Weights of a small GPT-style language model, trained from scratch on English Wikipedia: 6.71M parameters.
Each number is 128 + 32 x the weight over its row's rms, rounded and kept within 0 to 255. Layers, rows and columns count from 0. The size above them is the row's rms in percent of the matrix's.

# layer 6 attention value, 96x96, rms 0.197, rows 83-89, columns 0-95
size [ 93  71  78  78  76  76  63]
[[107  68 116 144 119 177  97  71 153 103 120 139 128 130 135 187 181  98  96 100 185 125 142 157 141  70 144 144 144  58 136  87  98 157 113 111 149 117 119 116 117 105 147  68 155  54  95 121 138 140  62 159 134 138 142 111 150  64 134  90  78 121 137 115 115 119  47 143 101 122  97 154 120 109 140 160 119  80 154 104 171  89 113 131 140 116 111 100  85  98 134  98 100 167  64 169]
 [117 153 145  97  78 141 179 136 138 147 161  85 145 103 155 175 165 127 148 135  63 107  95 127 119  82 136 143 180 121 102 110 119 167  94  59 171 136 169 172  64  70 119  48  96 129 112  98 150  71 163 119  97 109 122 139 133 120 130 122 127  80 123 174 148  98 151 136 130 123  73 104 184 101 177 137 172 141 119 137 152 132 168 133  87  73 114 132 113 137 173 115 169  93 179 105]
 [145 162  95 122 113 141 187 139 146 124 105 180 112 146 132 148 113 112 123 107 160 159 123 120 184  80 125 124  64  94 118 158 152  57 190 132  89  99 128 171 104 136  95 122 149  94 131 126  78 120 156 175 158  81 115 148 153  99 143 125 115 126 133 162 178 106 168 125 138 114 181 127 148  55  87  77 100 125 113 134 142 130 155 127 154 159 195  75 217 158 180 127  99  97 168 125]
 [144 128 105 172 157 137 180 132 135 122 136 164 120 101 100 182  87 114 129 137 110 104 192 160 106  72 150  97 142 112 120 129 138 145 121 117 127 202  90 147 147  91 122 118 109  87 112 108 187 139  93 181 119 143 158 214 124  63 102 108  84 183 140 150 113 130 158 111 141 177 110  74 150  82 104 119 135  64 174  71 156 126 132 163  68  96 108  76 139  79 113 140 121 133 131 149]
 [109 121 155 186 136 143 130  86 117 172  65 131 126 125  89 135 123 122  92 126  95 175 117 103 125 134 124  78 140 109 131 181 141 147 114 139 121 132 104 114 141 144 124 144 109 131 114 118 143 126 120 143 138 121 148 118 106 142  79  62 106  99 166 103  59 119  99 117 146  47 105 116 174 115 178 132 159 124 133 100 141 112  35 156 158 204  92  71 189 134 109 126 113  81  33  92]
 [144  92 126 143 130  84 182 100 119 128 143 108 172 160 153  91 113 166 117 119  98 113 148 112 195 172 157 140 139   7 120 168 134 112  83 153 187 131 162  82 148 154 126 107 124 137 133 103 139 127 162 171 144 111  74 202 128 142 151 175 111 130 154 133 153 153 147 131  71  85 118 123 151 135 140 113 146 111 131 135  85 106  70 125 210 128 117  93 156 101 179  86  88 117 132 137]
 [149 127 112 160 122  86  99 200 109 116 116 153 136 106 170 183 100 100 120 108 175 145 127 192 119 112 164 135 110 171 184 122 134 169 126 149 144  89  79 142 136 136 126 131 171  83  99 131 139 218 115 121 125 126 193 112 144 143 177  94 135 123 108  93 122  99 154  98 135 148  65 119 153 119 182 116 133 182 146 106 172 114 129  79 107 141 174 125 169 147 152  79  66 172 188 127]]
# layer 6 attention output (transposed), 96x96, rms 0.591, rows 83-89, columns 0-95
size [114 124 118 115 108 111 118]
[[150 160 134 142 163 109 111  90 124 126 132 109 126 150  52 130 150 173  99 103 174 107  64 142 143 209  93 161  87 139 124  87 134 138 154 108 141 104 107  87 122 162  72 158 135 127 152 113 150 101 155 137 217 110 135 138 125 127 152 158 174  95 110  88 109 148 180 118 127 125 144 153  90 107 139 130  82 211 109 139 158 173 165  84 160 172 131 157 103 123  68 151 143  95 191 141]
 [ 92  68  89 122 184 135  93 154 142 177  98 141 142 111 175 116 141 121  68 167 132 166 180 132 132 171 132  90 109 109  93 166 131  87 147 157  95 141  99 109 195 152 177 144 165 192 146  97 129 201 127 112 155  91 152 135  91 168 193 153 137 174 140 140 111 163 107  80 118 141 121 110 105 160 139  50 117 122 168 157 138 143 104 166 137 170 130 161  96 108 101 121 152 137 151  88]
 [ 99 123 112 148 191 103 100 178 125 125 139 136  95 125 160  84 160 103 168 119  97  82 137 116  95 115 162 106 142 111  92 113 124 222  94 140 157 131 136 101 159 166 111 117 115 181 156 149 134 145  99 109 149 196 124 219 156 115 127 140 181 113  88 137  93 101 146  86  66 181 162 123 139 152 135 110  92 183 162 129  94 153  91 144 132 124  77 114  86 111  85  94 125 122  91 177]
 [159 154 153  70 160  99 154 207 134 141  77  52 107  82 170  78 151 142 143 101 131 137 174 101 162 137  51 116 112  98  98 115  97 148 108 132  82 179 148  94 111 116  80 124 137 111 140 124 125  49 162  69 120 126  70 117  98 145 106 137 111 131 135 115 132 152 127 130 113 116 143 159  92 183 138 127  55 116  93 103 122 132 122  43 123 104 113 127 131 141 106 113  88 160 140 106]
 [126 127 139 109 103 111 130 136 116 123 176 114 130 117 142 107  57 125 162 164 164  43 116 177  89 158 143 115  89  75 123 133 127 103 147 165 117 169 158 161 169 171 170 143 167 119 131 107 134 127 161  64 105 190 139  99 152 104 125 110 129 133  78 216 189 126 160 137  78 151 147 139 113 188 104 140 153 163 129 118 111 136 156  66  92 123 120 179 133  96 144  87 170 170 165 121]
 [112 164 129 138 117 166  78 129 169 124 132 128  40  97 124 156 156  80 169 109 141 104 148 175  88 129  92 133 141 196 114 156 141 146 213 164  77  99 101 147  94 119 110 131  51 149 139 146 171 125 142 118 112 103 203 121 107 118 120 148 125  98 108 137 139 110  88 126 122 170 158 185 149 134 100 105 185 168 124 155 148 130 166 125 122 113 191 140 114 159 104  78 193 117 118 157]
 [ 93 122 116 122 137 139  65 139 154 103 156 131 105 158 156  87 154 134 106 188 166  85 117  89 165 125  91  89  72 137  92 194 103 164 141 121  89 134 151 112  83 128 113 158 109 108 102 132  48  99 169 147 105 151 138 134 150  60 114 106 100 158 153 135 135 183  90 139  56 162 192 110 143 110 100 145 159  85  98 121  67 104  77 124 135 145 104 114 101 192 121  99 146 106 121 102]]